{
  "n_layer": 24,
  "d_model": 128,
  "n_head": 4,
  "n_kv_head": 4,
  "head_dim": 32,
  "d_mlp": 320,
  "vocab_size": 4096,
  "activation": "swiglu",
  "norm": "rmsnorm",
  "norm_place": "pre",
  "norm_eps": 1e-05,
  "positions": "rope",
  "rope_base": 10000.0,
  "rope_fraction": 1.0,
  "qk_norm": false,
  "attn_scale": 0.177,
  "bias": "none",
  "tie_embeddings": false,
  "parallel_block": false,
  "init": "uniform",
  "init_std_qkv": 0.0442,
  "init_std_o": 0.0442,
  "init_std_up": 0.0442,
  "init_std_down": 0.0,
  "optimizer": "soap_variant",
  "lr": 0.00702,
  "beta1": 0.95,
  "beta2": 0.95,
  "weight_decay": 0.047,
  "lr_head": 0.00593,
  "grad_clip": 2.0,
  "warmup_steps": 200,
  "schedule": "wsd",
  "decay_fraction": 0.874,
  "decay_shape": "pow",
  "final_lr_fraction": 0.05,
  "batch_tokens": 32768,
  "seq_len": 256,
  "doc_mask": false,
  "z_loss": 1e-05,
  "train_tokens": 159000000,
  "steps": 4853,
  "dataset": "wikipedia_en"
}
Each number is 128 + 24 x the weight over its row's rms, rounded and kept within 0 to 255. Layers, rows and columns count from 0. Numbers have three digits each. The size before them is the row's rms in percent of the matrix's.

# up: layer 11 MLP up, 320x128, rms 0.223, rows 209-275, columns 64-127
# down: layer 11 MLP down (transposed), 320x128, rms 0.214, rows 209-275, columns 64-127
# gate: layer 11 MLP gate, 320x128, rms 0.226, rows 210-275, columns 64-127
up209 097:132091142085154122111079122124117114106130138151148103156166144134141142121129109118099122168133114119120189099139113111150171077164143085146099137126146107128133100153111120121110119099138134
down209 106:161123106114145125158081123114072129152088078126162128146148168125159097118032119094143162107153126117144140125166139132127190124120161137163120150120120117094144158104060122131115132153120122
gate210 093:156147122104154118111160136141146111104140113100208129115145121108134106069145143128119149149130180130123168166134125162127113132099091166140163206141129136103164149125147131122125147106137126
up210 089:142138143113147109137135110132109136089116111118129074160120081142132168107161122110128095091166158136137160106119112127082101138180127123136139142182103141129156153095123100133112154104155109
down210 092:141148112177128081124175131132153113111117115145096156111172135129120145118133173124142143110126155124132132098088104124085138115146160142147121070073133134159103087203159140139160147125100135
gate211 103:126123106109096155157105090131148132090153123133166159115158086133149146129163119163122101145161144117140097133150107114138114130140094143125159115099170107148107138131131115154100145140161146
up211 109:119142170127109087100135160136105132116104093077126130141118156082098114104114137096136110173156146164086129136121152142136125111123142093132140145209143128090138143111143118111102111138093137
down211 107:138123120110134129135112154136142145132116091162146109174102115122158170090099131092166117140137142107140121131125113102150138104138139100099188070117103119132088143081152119131101119108137152
gate212 096:144124100106124122166134181122123111128126137116168115154171127126106139167129101165110087097167143136107125140118124153094109114111099102130178139145101135131132063147116127095129182114102144
up212 088:131154135096098148129108156151082098171107155113137166144126118090126152139100137164168101149120121125129112150154144129129092096161118129166104113131150149154115171131160127101127123159104112
down212 098:154137126146083157134155123104104125134183133105141172122110117120138107164092140075141113138125162057126128144160159129170130158122115108112143147150147175115167136136133121139106089132121134
gate213 091:126133138106112149104100125146146170119146137129131106139158123104191133156119130144098063133106135109102124100142099119163096127127091134108118113172119141158126085112102142118102075079099108
up213 095:103125127125131150068100116130137137112113126115129103164099195110134150184117135156119172137151090140123129125151103114125141089123136137154123122158142107158158132101115088114121134122112122
down213 098:131130134104094146089132102130145133103139157098172101135122122082121104158082161140104159118130159113111120095167121107140163034124098136121130178151131152162151133117138112134145122101123118
gate214 104:135102137171106155136138097118148119101137146120142115122109176156108113147152158145105068106115133103098142139114157107128146111150151138098131131125119126169133138112127169137118133176120131
up214 106:077080136166138101120126157180134154148122124151129107105136112128111140096135139187162112117115131134160091156160078093137091158140104116118100143118170108111147170103124138113120115135134097
down214 104:167070160122128116137094142153112182119127137171151127113118083133162129129122117146154133145151126132162106150135103144124117097115112135133110131132120129123108158144129140143130089140178117
gate215 089:133081155127095116107143134092128105134142145139098112089095136118155117105106156094174126120119192133130144114170098109117139141152127109124122133126156080173109133118158134089140130151148148
up215 092:155176135125105111169110126107163200093110121147142167124127137105150133122148190155117121149113101093133131137127177130111105140138119132148119132090129137107167142134131130098126144087127158
down215 093:114152136129113087118132165169110143139153134176174136115157150143163128121124088136132092172073128124125097146178135108098137156153132108137123132144136144162146095151079154152112141137132150
gate216 090:131171170171113155085148113100100149151134093120093165124127136122161146135098117117125091143129090081100111144121152163106139128124106144159108145130113119121168124141141107154100176101094119
up216 091:152156122141178122180133121165140117142097138087107115135120094132122122101151196088149122149138140154121117128131079083169099147068158178121131092152124100112143153127118153150103129117142128
down216 092:093153126107121119134142099137143107085105135123144128126180127137126099120131154098139100140144135141145142148106086155168063109078131180148100102139114135138128141144087130140172145144159130
gate217 099:129132155160136088216128149105125103132143119147088175167122129128122111093138092126142140127143135066125117124086162143105110096100124125122147118112154107143153151110123113119100121128116112
up217 100:136124097156146161161122153151180094122163108140139128133158136119161150085106112101102127104140170076152124113119169136105191100152152123115140169095116108159137125131139128096137175143122119
down217 096:130140163147133135095124088093092136144127090127103192141170126128120138170111146153153151101126139137121121083127110130126106181110149121114141094144126097119138097133115118160155087135132159
gate218 107:128145111094126131127133092049111140178105118150123164165106097125106110128108119151154123121120162100158094108147137124173128143076143121120113124069129110115062146124136130085137096154100146
up218 109:141131142152158071112124103173103137110161121136138105110154110142189155131110141105113172109171100139090141128127104133154133133107134105126132152169128151129144099128138111119076088094102123
down218 107:128133108203114137158129165146134136106106145115087137115167120118128112162091115106161164138101130151164150143104103156104110174153103094123174081143117166162103102125146127135124150163096111
gate219 095:135103113136108103092122115142094130106111110094161130119125093144135159087136142110077116109103114128088165126150108110163154102168095095154144123116129100098147114158103164109155158106163114
up219 102:098127131112089166086155139140106095115117111093118128129113164154164153164128153114146151097140175102134118099119113159135150130142137144118135144130148154163133137120136158163089104101110106
down219 095:163105124131142130117122099110139136130142124106118142111146130123134103096106155131100151066141120119099099137164142101120128125145116122135189129177179114102117132154151159157169124115135114
gate220 102:165158086107144097142140118115139099087148130144154140125114099100192074104120117063084107115116107139110135117141126099147136132109103119071144126096151170161172121119099120136133108116125094
up220 088:140126139110104141138131130158103115166156136097103144137140135148095162117128114137106143125129118154186119157156172150128135142101140128132157112143106141141131155098122101124092123122124115
down220 095:134134099117096101099147121121139111146133120153105105132141130144143147093123110092082164133102128106145125156143121119089077083101091163115151129147165149115161087139119116085110131138111127
gate221 093:132141118144109131113147155114071092115149127145138110059107142150128139109127128135136094103146153120138127184123175146110133122117104128185120120129131177127111093111143140145100121133153106
up221 097:129137139099171136122101164147095100148127096184123150113106150135104140125133098134127103145134133144137150173113204121127108153145147134133104101102109140161147128144127129097126176131127092
down221 091:150118136159116096111129112130122130152051132138125128090093105116151111125121152116118146146121175123129115105102148123154147144146134153180145081154166147180095165137126139155119113142165079
gate222 088:140125134153100132122113124091095171132180106200072104133164136067133126106115115130140138135144133131155114107148167124126085163145144127111149124148159129120088126146122175126131143135112115
up222 095:088150173159062137152098145131136135140207095187112091142161156132132123104125108115146108151142107127154155127155137149129063131133137111118141115129138134148138136143149154136120113125132133
down222 101:129126178156131159141141128158124119088131172162119104126135116146161138072132116133137108166153131089162125122142141094145137129145149087156114119118095158110162127135064144140122110109117114
gate223 100:137091166112123175161120104140127138125149124166150135136129107115144140091088111083114114169098112155105146115131131101131156106123116143119123067084108097138106100151180118138151109088158126
up223 094:119129117126166128174121112111084120119112162139142136104112103124119114077135150147127136091138160130178136153147095145120077064157154103110185101113120138143102135137106139129127180188087132
down223 096:115149149114161179085141115104109156171176143123156126195142126140141119136121142114187135098082133142110115109134136144100081144164105136137125078114140112143135102149150134156123152118132151
gate224 108:094130074143152119078140132114146156110099139168126114122123121127113199104144153113145146172143131126127123123142168101111132162108154158119100157131137147161124128174122159159114130117093126
up224 109:108135110127124113145138128152067103139121116152128099121152170098155090126180158126136069157159132137108161125113111125116087101152095150121139111129126112176108130145130111126145114162101139
down224 112:163120099082136152117124113118114160106108131081148109148123160101108149153059131147138142107133140126138147106139126135091134133131092113095198166112112127138112158149127158120095110082150117
gate225 104:137137123145130149205132084112113116151137138084127115151137093129122131155146136105117110079154113130204103155107130151135120111120129132049119147130117110143101141112124126125134126150091152
up225 098:091123164187147124166148143099144167134141156102106148089123129138176103129144130126143132109144163126129157147150123131129100110116092136128150111145106096142125130118135128113133117143135154
down225 107:118141116105115169155134142076099137107119111134163125091129125114100110131160134153127114102131103133135130162154114119154149110152122124131124115103164103160158131129099159175143090106130154
gate226 081:098084110109110131115115113190096178137095106128142107127140157096148114082099120121094092151135140110153119128104123124168160114116090111120136140143139142135126089134104117172090115136119178
up226 093:146146141071183084164119141144086171134109122124140149108118121121120145108150129177125077098094147114135111120110130120120133140114149206155156134112128140122125099134120118127145124125175173
down226 091:129145099136089136158125137104082124132111103128076119098116166113136137115103110145105158128139163118167133130182154113138126133130134119120122175116150092172110143137103133146093110115132092
gate227 090:128123142076116118177127120136116136129099102141136117138166101118080140140138144143118093132118121136136139139119135128176129118129111056126119108096113157147130102152082174106158168093136108
up227 090:138126146148083100143133154162104164157155154163142097124166067124152134129137174158123144152095131123146096150117125089106123134152125102137125131110136109119124136078121171118123068114117122
down227 095:135111100103125144127161115149131079097108131138123135139119123135120113166150081130178121111077134154139140153133130106130199175140163140112128126131108159143153126147145145145111098151104122
gate228 102:073087133091123101111131165120136148176114113142134134182094143134120119122128165109122129080091103147104134155111134102150122164125104110138119140080152119148134146134116140137119130140129175
up228 091:180157140102113130094128134095138171159140120136129116116133149146119171097142136112137096146144146149165137100207133121145099150136106172138115130118114095140101114129131130154109149106130133
down228 103:098150145114127154120164143131137123130171077135138153141166107152120143098106168147141125110120143085113132118174114098160090157151107137122159139149161161079162126117146140127111089104174118
gate229 110:099145109107110145130134144166131127148077097154075167118112139114140175139113144114130144127123090111153146164111156118154151092169109139132141131110120121114187116127089072107131098134130106
up229 105:115167121130123149153124101118151131125103099155131120136175136166112101111145101127106140174131131133140127127159105146093170133172149123174109121157142093142098135078162140114131110139124088
down229 103:124124158148165089163077152196118143090086110138113120091120121125161133148149131138118143144120147107115112167155057084108088159117150141126126170147139096120112130119112147096141111159117095
gate230 115:120130135098098142106138106089102175167170146113119119092138169179177111124133137139101095153086122149139145135166168135095135139128127129134148180132126163098126097096054118132086112123172183
up230 111:124132160120159136132103127126155159117123154088129109097124144162151120121164181141118158150125128121111169096099154125091115102182228098177139133149133134122152122105097158100114113150179101
down230 112:153138170107125142117128105134107119133164135114128127105118121173125110166072148158121147140110154182133145136101168143116155090135169140110102138108153113140124138110107139166116164159163107
gate231 091:116137138093149125146139146129146116101125083163146143074161101144153160139098132125102181142115172118138137107167163118144115123113130082130146100079130126122133151181097149173118110134106166
up231 090:171107116064126156102061120132143169137146120157104161174096126099134116100079156143132144133106121155142084119124162095091123119148132144161130097120132147136144103079115122107134104087137110
down231 095:099175127146165126160133152151119101107139122133122135134166175095115143138088107113158107077129137140123095168167133141098139123128127168134112117112103146082120101135093115113158121146137095
gate232 099:094162142102096106139158108160145096133147122087159166133105096140105130117149164112139162166141100116124139158143104108127156122161093154081124136097122119099102072129133117122106103160103186
up232 095:200125145135145117103162130135106116103100148157145175104160101148129116158099154138170152146153135126136091099116117137151155132111125145127099161146093129135149086120112122147101074169135120
down232 104:133149116120151127122142118129097141117101111073107104113090137140122153151134129115169140125128129161135127127194125131145156115130156144096158124162104140081158144138129143132134089131104140
gate233 093:107095123111140123119169149136092127118133121165135134151095112104162089126118108169136108133129176124111091160107129147090133140138122109133136121173153098139111123086136141136144095128125174
up233 095:139100124139145136083168073123101092139122160105097138185140108132158071157135112147129115095115133090114161117170124112114155156126093143159112151134147117080066091128140167139131131146119140
down233 093:121146125064155092142132137123096143118141128132118142171122135152116148124148153106097109119130150129129121125164129159123165110139107120116125192122158206185138137132128141177131165089129118
gate234 091:148088119154138147164129099144129147130155147157124137125172086135158105174124109112097151140107098088146151139100144191151106128155136131074105146136098127118065141139103109139163116150112101
up234 102:125125132096144112081130162123128139099128110137151157143136148113165123114046113134109151078101135107109093089092141133107144131119141102140124095120168116136130123126144119159139122138170118
down234 108:138124100141119123155141131133155135110086119125101131131118111163090172103072120142132113108131107127126118099108120130113139132071123175128126113138172120132119071130126138099118052125166102
gate235 104:114121126110106134159159143171144130117133116162091146118104125127107095109106136129095159116146200105113166140150118093110131137156094143081145120109116105081132128155143119143105162154138130
up235 096:148193121148126122121078139117107136126135099106117134123148122117128148155149145105126094157116091115172110132188140137117165136121136117164116130081127105120140130112120168109165099112084160
down235 102:109108097114161116126144142083110095161111067144175154133095104131145136129106068134118101165119112116086107157106120118141155162156134148117151120141153117149129144145142136145148085100106116
gate236 096:149102127130133176152073081140141119113100137130119126134073125149103133134109209139134116124168131103115114161108105134137077141143141129133143129136127109131106157124122088125147113114158161
up236 102:109155105107170134152173098126124120140134130097134119160126140142105110151191129120132145132095079115113110137134134152117158150153160150175098143110174148156109149132126162100124112121143088
down236 105:119126091139145074122092127127131140091132091141131112151108164098145116142115139140063172107165183154133110112112110110123124149141137113126132127123163134130085136129066144167145106108109170
gate237 094:100123114131130130102150103144175180209128137143110144128145109105128146119141127093097129101111129145116109119147092069152124149152095144141135135151089111126080122127137120097093149110165119
up237 097:133138150129166113112132103143098126131118147124133097111129105084098135131096112152138106139147165124125143127114116142129156157119078159077112100143152124136177171147142104126170126139112141
down237 103:121102104112108103132112119126162104117152127118102156099106155120167116077165164154150137128154141129152135080129153107095120124151111147103139140148120095114081079081143150073118109149155116
gate238 100:150132090106162102114128127138141174094127115156124136135133140148123147138098164128151142152138154119124109148176114130102172097156077120111202138092192102119146098110089140103128166158109142
up238 107:116122153111133116087132119160171130127114119142136083124133125150134127179128111154152107101080122117133189162171125159121135112109125162155130097113155200124108105163106135144133127134152108
down238 105:114109153118145168113135104162107148138101126154109138128142111093153132160120096122178134116122128103138110144141131118121126134142153169155091123128107129126110088149144156133157197149129119
gate239 108:115117109126143133115130119115133161158129104113123112096144083103174128148140101124124153158148172142119148096145142131095125094124117140105128131130111119043099104153160157155182098114113152
up239 109:115138143111087120110129101117139112111100152105116130143145115143134140147140111139118075138102125132143114128127148149113140153103116109152128095118076150144100127124075112116137061119179139
down239 109:155143153085194120126075147140149134128135139124117137123084167154166105126181124109110132122112133142142114114142127111112159141099136123124142153114100129172117074100125095091158101121136170
gate240 103:090111123116103084106132106152148154121172089126096155095104120143184124122078166104151109136122131087097110138165125094127137115124140125116114106099145090138154142127151139128121167135140103
up240 100:112119086158110147197135064131141112121121129147163141175095133157131130120100145130160110152128113125105073142141106144148127111107165163112128113102150112126117145129080077115156131104118121
down240 104:100114084142117141166133145121118108142079127146190098131104138152129109164093172134138124137140088129142159143131126154123131088128131151086123122126130108172107097143129136120140150094121124
gate241 102:075166104113122140112165184142130096149147113134103111095162141109096181109119114103115132148142115129150142123147141148121143129118137161110131140083140120081127142170139177090104111129110144
up241 098:127113137157094147150132154122132083143124136107132122067102146119104163063099131154153161114124142119168113109156101145129131111102116115121177136114149130101070178169108129089110095137139132
down241 104:185152125136130127145146134137143117127097126096116130100041147153145147112181107128164134145126126125139114133136087122093090117147142071133149138153108162094089106103104097168111106085118153
gate242 094:147129105130105113107125121089100082117151134153126123121092143109133117123102126127142155172126081105143114086123115108089145153128165163119145121079128126126084097133135123141133092143188188
up242 097:098122129111132131104103110137166127082132110100119148154151133154078149103106101089145103159112119089129122136083140130198157152122091097143098140108149126136128128060140133095108139089140100
down242 090:105090125083156126129119156087091113139130157103105163079108100136141150139098138133129123155132113120120129126154112115155143179130140128122102091110104162127113117128129123156135138107136129
gate243 100:141149131115122123152158083138135128138112127155126138147092164133088148168130096092097139135140119131153158110130124169130093150133151116133177144093146147129139140144134126173079171109119097
up243 098:115176135085120104173098178152126153149130139117104115121127146115150157071087087142102164129116122156174108137126145123131120147135136135123180113145114113096151148115141130128114084127127133
down243 094:144134127150116135140119109137128106119151133138104106130165112138094152135129127105124121149174134128114135158111096150146101108137106120168157134128175126161124137120137116145181134129079065
gate244 093:105059126143122150091131115121084133096178124125150124104123165103163119109121096130098156140143148135121136144169118118147123119095168143114171168132147140146139139132089167129062134158090108
up244 096:174140141131127108128148135134170154119101131101096049131129120102125135143110133143101142150153130135139127132194083130120124089154135133104101152144101091161136165144147156114160133095106077
down244 098:163144141116102117111147128155161131136083152095094087121091154056100143111156124125140162138078139100108129153146113178104095106103156161123132144151115105119129125117151149088153117105140126
gate245 094:145134115126125122144116104108083148105126142123125183088152140152101133155118177081155095174145168130161128135127129186150143144113105139129152136114114176144149149109093135107138078120138144
up245 100:121128140132137094123119121092172111086150135117099172085142150141111135152085132074142147138145101117137108112179151144121124128132102114115135132102141142119157128110101094123172131178123141
down245 098:130158146129103133131129125143123144125114130155091148134124117165087143092111141115151084154156127114154119078123091138153109135142112095117110093122103091071169114101114104119118133127125133
gate246 096:106141110149141095136153128115138126129132140116135101115167113138111140153163128101083138136118100122171121137117125130140118114165134174131133177079124127129138123127157133096150107157144149
up246 107:151158167111108126140130135159161115118140121134157161132117111119180146126139172077124153169105185136125130086114131123118119132107093143100138097137061106148162128073111154126125164132126084
down246 099:123120124129120160123115115117095101137158111103118091131093097115122140104082130146121104115140165115086121119114118080161115113121165141090116116168154117149135125136083125129114105114139117
gate247 091:141134132085142083137150151084135149115104117102137109108104128105139163140162128116124129127124171141089114117150108149147111118163098131148088206147122138130107110133129162133142130091126145
up247 086:125127125102154160134077144114105182138132134149167122170115138104128140130107110160155114120087144147164145123103122189108154147153104109131159184134134154173155146135167125121127114122169104
down247 094:128114115137125134119104138135167093128149123135130112151131138129125079114168106161107091133141114117154125108124128098090152148123131175148135111058181094144153159106113079106114119142104146
gate248 097:134089135169116151136112136147144147146116075097104117145127128187129127139109120139131114133150139114118116158106102144163108155102166137105114140117095111144081120124135134148087157131101164
up248 090:147113151185118118095150147151171093132152136140158140118104082108132105182120124180161126092128155089141123112121136126163113131141139170125136097149132104143075166099113198137141144127141110
down248 096:098147082101113119142127141146126107161146098129133204143131152151134122099252154110145162119168124146120110160136130127134113103152128086137139109125135125105130110120131115101120124158091101
gate249 097:096171126170145155154160158148095126160132158120107151108158134114127180153153125176142087115114123110127097135176150157139135084148164124118123133151107166106150083136165105144111146115133165
up249 093:142115152123126106120170142086150130125152130122152076135116121137105094102177150090136147198144140143112157134112129160097135133137129165134100176147141118138125149123135147146078147117151111
down249 097:099133099111106141126108130162113133167132135134162099139110117093111133136131153094111162122134105160127107140147142152117124143100130142130146121097123147159090141103100138099108115149154173
gate250 094:105175111177121118103136128068114156136128191162159138143139135108133204142113132141147144143113136147150169098151138123106153110118098064087141109112135126144145112105119097097112134146123129
up250 086:137171136141111131134125084136143152101082114118137118102117126119143163130091109113114144150099107089149110091126110127164144132132142124104123137131110113123135117099111092091135118159128141
down250 097:156156108137097120153096075076105166137082144130138109144111114147133148113127138104101133088134152161161146133119168129145126101108148071162129118122096149167091141090126135094124157127119121
gate251 098:147135101101124129160152106069092120122139122156103106135118116128062104076132109163148104129068120130115123153119151060141120120131097120124154143115124138102141131104135097157160139151104102
up251 102:129131143113126160153120121110114159124199088096166120121123134155124112147165158110127107080098128136172150096120092123118148108146156131096106146145166151164171144146099120101165134111128126
down251 095:127162102098145128141123122159119107150097123146151099160119138143075089117140126132150129095102092118117152120112132134132116140121106112124157120114101095096138116107137129167123159124127072
gate252 094:138124123121118148100150168142108128154130104133161135087122116134180114161142131136104081138142110138103158148099119141093080108162087108160103130161141131133136136144118188084137130077122136
up252 102:145126145168110161126151073095134144125111081121116144128168145111096099119131132143118150098095116109145136134111201104167127134150146148164125173063139139068146128115099114137076120123140125
down252 101:097106089126135126110137159131128094110094098147132125121087120147122138115156093092142079157115146140118122123121133157162146098127124126059093124127117144097141112106138120141175129117139152
gate253 110:095108119152123098117114130111125145157138083116134140136122157139183149123101120128170126151164162146068108105116177095131112117158118149176152116140159110133109181165152153134122139105146147
up253 120:147133128090111147141123070149130172092127159088107137181140150129121124141145130151124131153110124129089160188112135138110117120127155130114109139131131120110171138129126171118089138162109136
down253 102:161141131146116101083161143110143095116125112086141102124093159137121133153183123154108177113143116129125151116118095148123164122158143132147100097120097120150111101106119146145198108153118116
gate254 106:176153089142110173132107139091132143094171113146101135174117128144139121172115094128120138115129106123141108130140159125082123117156129073138089161106149155136136095157139073098082104098126139
up254 112:099157142178136123077103125100106135155145171156147117144130134117115140128087090142111106141122093182108125172132150118140128076124133121076135136087126141121151114158115095106114110093128115
down254 103:114142131141113158124152097106148174151093129151108131108117148104145141117114088107106155112083152086095118149148143121135109138140126155167158145149157102083135132116122156113125137100125137
gate255 101:129136117140155115064152101083126177145142152172143132168121146118143115084141117132138080117104103111127091127121118143160102137122180160108156102124118133078157121109098109138115146147134165
up255 095:184094112115122107088154161043119150151130147128132127143156118123132127107141147126160116143118144111164099114138152146149075111117124116128164106126133137169128109104112099130138120177125125
down255 092:114112151143099131164108124102115133081139101100123151145146104142130161126113119131090127099137136181099115127173125167102106143135139113122122103159132163140106168142155157126141119141179078
gate256 105:128161131138105078098134112122090090110184123158122135092130091148106143139097138140114111149142133099121134091160124131170125133109162154106132152130153136136159121127125128151140116126110164
up256 109:120119140132119089148134125113072083161152118125118117076099122146129096156145135134153163137159122148111198059135165066135123121102145133145114180164105143131115142140123081137145119099124129
down256 106:097127150163102101144119150175116118114130129131139129119156087141122125106143164102097132165127169114123146124120134079142141110107131155124128186129117127126078156103152118157093162140102137
gate257 103:143106096136155166163123126143079102143147105087146116114156116106123133097160116127129131116130139137129107120157162121148100118143160174138141089091185131127082136143108142104139161125126143
up257 103:114071132069110138082091142130156100155150131129119122139131096129166126113093121154131121148145143145160136102104089141116105128110135101130139122113111137115168167164151110115121109112179124
down257 092:147118124152151078135104117133115123147132100132119142077163119097109135084117097132075110134140110156127100152139122129143139108112143165111162154121112126157101141128151141132124174106115156
gate258 097:120111080092099169146118160110148107120112113170157172091091112140101138134179101144151114099155168166130120097116157100132116164141155152109132119137105112139137131136107123151122138115134140
up258 097:197150089083141127122117108108099134147121133141130099103117128127106113152138124144141143111162124119083136110139139119172105127148111170164124069147097112083134130113110151121117188132116161
down258 101:120177120112128126068133081103088088143131157136075124141138143115117144130131128162109096119134168145142106113128135137153137114146148129143090097125101113073132160129148119078140132159116163
gate259 105:136088114116146110110150097122125175116112126088177165123107159104167131149097179139138147126086107144166097124149133097073106136118141093122148119107118116145132080088135144106100108128112132
up259 104:106098074124162142109126127108074112108129118108149192131087127138118108152103194184093168153153138130132124130110104115162099109113120122126132107088126096130123108169123161123131107088143146
down259 106:118115115137101139132148115143154129085142159136124129158126128145118101139109157093127134149100113070111181110103130080081161167106111134145124066112098126164070119141132091116144145134127130
gate260 106:126142173144142112139166124128147079121083120110108141093190061140107135119115144127088142132134133104126164121146093154142152114151107133158116144106130100116108110126140145163086107100108113
up260 097:088123120109133126147180154126151139125113155153097143139131164089139125134124125131100118103146121147128119174105116101098132134159134141146113142094168155141124120102134147151108110109094125
down260 100:118117150131121111144142111140098157120158144145095149150112117136125118123154134140102136094144097132119133159130117142131141133128153127089120136109207144131102152113064102128162066116126103
gate261 113:138115154112106119146153104138110218109091132128131155132111112148137158154115140100144128143114141165136112111134141125152185095142147158112111136142103155135130136116125126165119117106111152
up261 113:082127115138078111086166113146119172099080117138069158127111121106155137159119175111115151114141149124166111142103123096101141079137123108139131165104135122157116081187117163154109110098110159
down261 109:133119083052130137115129129099149138099136122110139077121109095151126118137114169142144084087130098172104082132122148136132133133123139150152108165094157131143138074162118071164121136129133118
gate262 098:120116154124134144131134151120129148117136115134174140123093170101136133153130125117162088145123142153137151083141149123095133111130156150121161102147126110126101099127146168151147137149159104
up262 103:089126114121154134124117150114151123121180114157079112116130152115121122100151128130099149108145092109142112080114123130077108146106145125123138133111141071116127156118154091155130150118097132
down262 103:128121107130164186165103119161154112105126153161114108157126100152105144101151106120128135132146119100141140126125133146153130117114112081120122128144129100098146160130105153147102139137084122
gate263 100:157133097138107163110109124119131107087155109136152095132159122120126149124120112110141108141108158141107131124141141155104122140117137165092148127108112148141126176143071165122113172135145125
up263 101:115131093133090141110118168118117143109110108117123133128145133166128135135132087137124103146136142139126129167132140134151103172077130131130174118117161117143172139145066187170125139125105104
down263 110:163177127139120128108130125174144150134123144137181141124108118159136157105150151148136133158123095154105108130167109146158145164112078119155128091127111113114139111148145075131177120159079125
gate264 108:154118075126161171097100132124120117106125145137151131077131106116098100121111143100137100111120114130170115128112106140125128096163096116140144133188150134104151110142137125179114107113090077
up264 114:126173124127122152121112132099126124109142161122129126131131164166135102135072113143081126117133122132108153174101148097129128133087115081153133165116105102169162107142092122163115133137127128
down264 107:088130114099175150118112129108157119139113117126118130175131125114147136127107126114086165144098108092138153135135113081083134062127135110159124090156129147146138170089116134145104145115138113
gate265 099:133100099156154120130153110082148119150078129129141122123126142059145118164106109135146140093102134163137122130113146131132100124119167147163115109139082138100140139138129118140104079116172095
up265 107:116109137123104130123095153115092113147168095153132103157151123093102111139130160174115121122138166104161123093169143123143171139124127117151124153099132187097115124106138130112143145125093105
down265 099:145132136134071155128115178121125110145161107138086138138119126123098152118120144113150141127107150103146148131134124089122148140132135122089150174144117128145109120130093089126096122185098139
gate266 099:105132124171112135125112155116140129110109132114127124128143126149103165165112168098156164117075128116142092143091113109142098127147128184077186150086148133114078145145125130142135153133075144
up266 103:176130141142148157105124147149122142162151112150113108132136122120111135118132120157154120102106137111124119127105102193077102121159136117101114098138073098157134092134160127141134084135121117
down266 101:119144132120109101118148107178115138117129162161139172106103134123160105103151152139120136142109170162134140164136116147147161102134120107095153139086076152167096151156146134145135127151143189
gate267 096:110159113118123141120166122168129106133149133126136108158091111101098149096098118139104158113130133121136134096085080133098153133126122156159122140180153157153132149138115096141110115172146175
up267 096:120148160158070161122175084153148140117121149131162138122149166153138094151132110149128121134099098154141139161089187175134134151136157150111118145144143097120141063172095146117161118098147121
down267 099:128096122114162184123111136105117109137086169173159130166107180141128113100113147148125115164123090151167107110092136151109113134159146170101140129153093113132127120133136128117113122149147164
gate268 103:167107101151154114153105114142066112186112158157095118140143131129117169153133111139155132107138124150101108150134140090102139099146112148121168134215123115101108132122139128111132119142102123
up268 098:141146144111158112090123147120115116129184162100104144117148099180096116110128089176140116125111133106123116103123155071136136106106097156115136138150104140133136144113144136145133156141122141
down268 102:118097107149121103149106161141129191134124137146087126122113140101111103108132124135103144154110122123167118140137135146137122089102135112107115120096125079143138135160191192147178130138107152
gate269 099:145072102139159123088152124140061127128105131123120131119125115147132139158142104155092147114102117127100124162118135165125144149144162135176158115121144158133173097097120149109099133131148118
up269 104:107135106135097210149112178117168149141158105109126124135089150103120138127152097107139137123153113089131137120139111104115091099142119143160113105152133097152129199108147163116092145127138136
down269 101:092149135108152094132107088152124111103122087147159142088155101122095140146051184131170098130152126087103106123117134133111109117131138127130149123064144116172112164105128110126131127118140140
gate270 087:141141151148112137134127108174136144124147107118131100159129105092077117151151094160172132179073166139118167131086127102094138128148155170144124165142157169119112091136113171157154122089098114
up270 088:134123163127134150134126133148124128122109130092086103132166121126103121100123103141140092116171120163081099124150141147134117175145116144149130152117099132101134148107173139132096150151159163
down270 092:147172099164122126131146113113132141123139138151162131157087133137170091160137122125153106153097124152113119120077160053162119085119124127117151074142120123123143123124111111111119135153091129
gate271 104:090103174120140130130177122153143136127104138107099126146127109111124149118114121108113139079130106126112116134173141136144115136095193122139112134138122130161140123152138121189115106127120146
up271 097:104109112109125139112146126138160119141150125135179131106117131162129164130114137131131168112105107109113102135119141144090110120096171129179133158123095106124172133157124110122148104091131117
down271 101:099111088147158135103072129131159135163101138142162123085143120143149120110085104091132141135085150174146119098149114137149136114140158128115134163174121116136176198141146119115084131130154139
gate272 108:125143110119118128089136148146132166070137151121126143114120116141124158132116096114089120161132110138141124129146129134130154139157175151180150118151121094114118089101130131129104130108124119
up272 105:182140106144152146115120176135114157163142142156156148138121129095132127121100154131152180089178102096146138107112187117136150147107087133141134141123145139109095145096158131129105129093172193
down272 104:116122103135103128150104130099113135095132148163101101077082096133144145105067124104120119096141148062154145138147091103087124110163137151108099121086157138125115117136117099145120139130128097
gate273 095:120132184116120163140143084152130128119137105131106150141134121155112103139136134152152090109128136083139109107171173134131117112163154162178150129100140133136133080137114146114129126181107131
up273 093:117135117119092101125151115112128108084138098152144153111166145131148142118164117129091129141160138140168127107130158107154102117108149082150141105129125142132164160111057121140106135137144189
down273 097:157152154123145120123131118134133093136123111139132165105133149111088070166131133139102144119133110100107095087148083104144154188147156135157121127119132115143084135127102151127152152134132114
gate274 113:133092129119123151128166121153134107147147096114127105149104121135106111117092098136111107156162131095139145120096128117099175103148132128184120116116095113122123159135139148102115146147118109
up274 106:131123123107140150165208083150108100106105155154096136103112126083104117113130126144126086131138170122125121091133111151117127135138105112119119095133141121136117162091106136129087134120133126
down274 111:158133088111128129136137100126118116131103147116133140147104118118099131105089176117097120101164136147124081087165127135116146134122140147143111134172119124173116177102116105162136112108153078
gate275 099:138154125148138122129129127103103129146163124121132149124122127082148152180123084079119132118146137143185139144108148160086100121147146130135087125092122089134137140128118147131114134153121155
up275 098:141115108132128172134131106137185151119135135117171113131133116127127116138146112111143160115094131152114116140141087156127082108109160067139127126163123173113121110143099099130108145138096101
down275 102:140137148106113088128121141104117152129119139108120117145130179082147117117056141124140169097122118102111099091082122106133120129169113125143124153144131145141102091136142130129183113083151139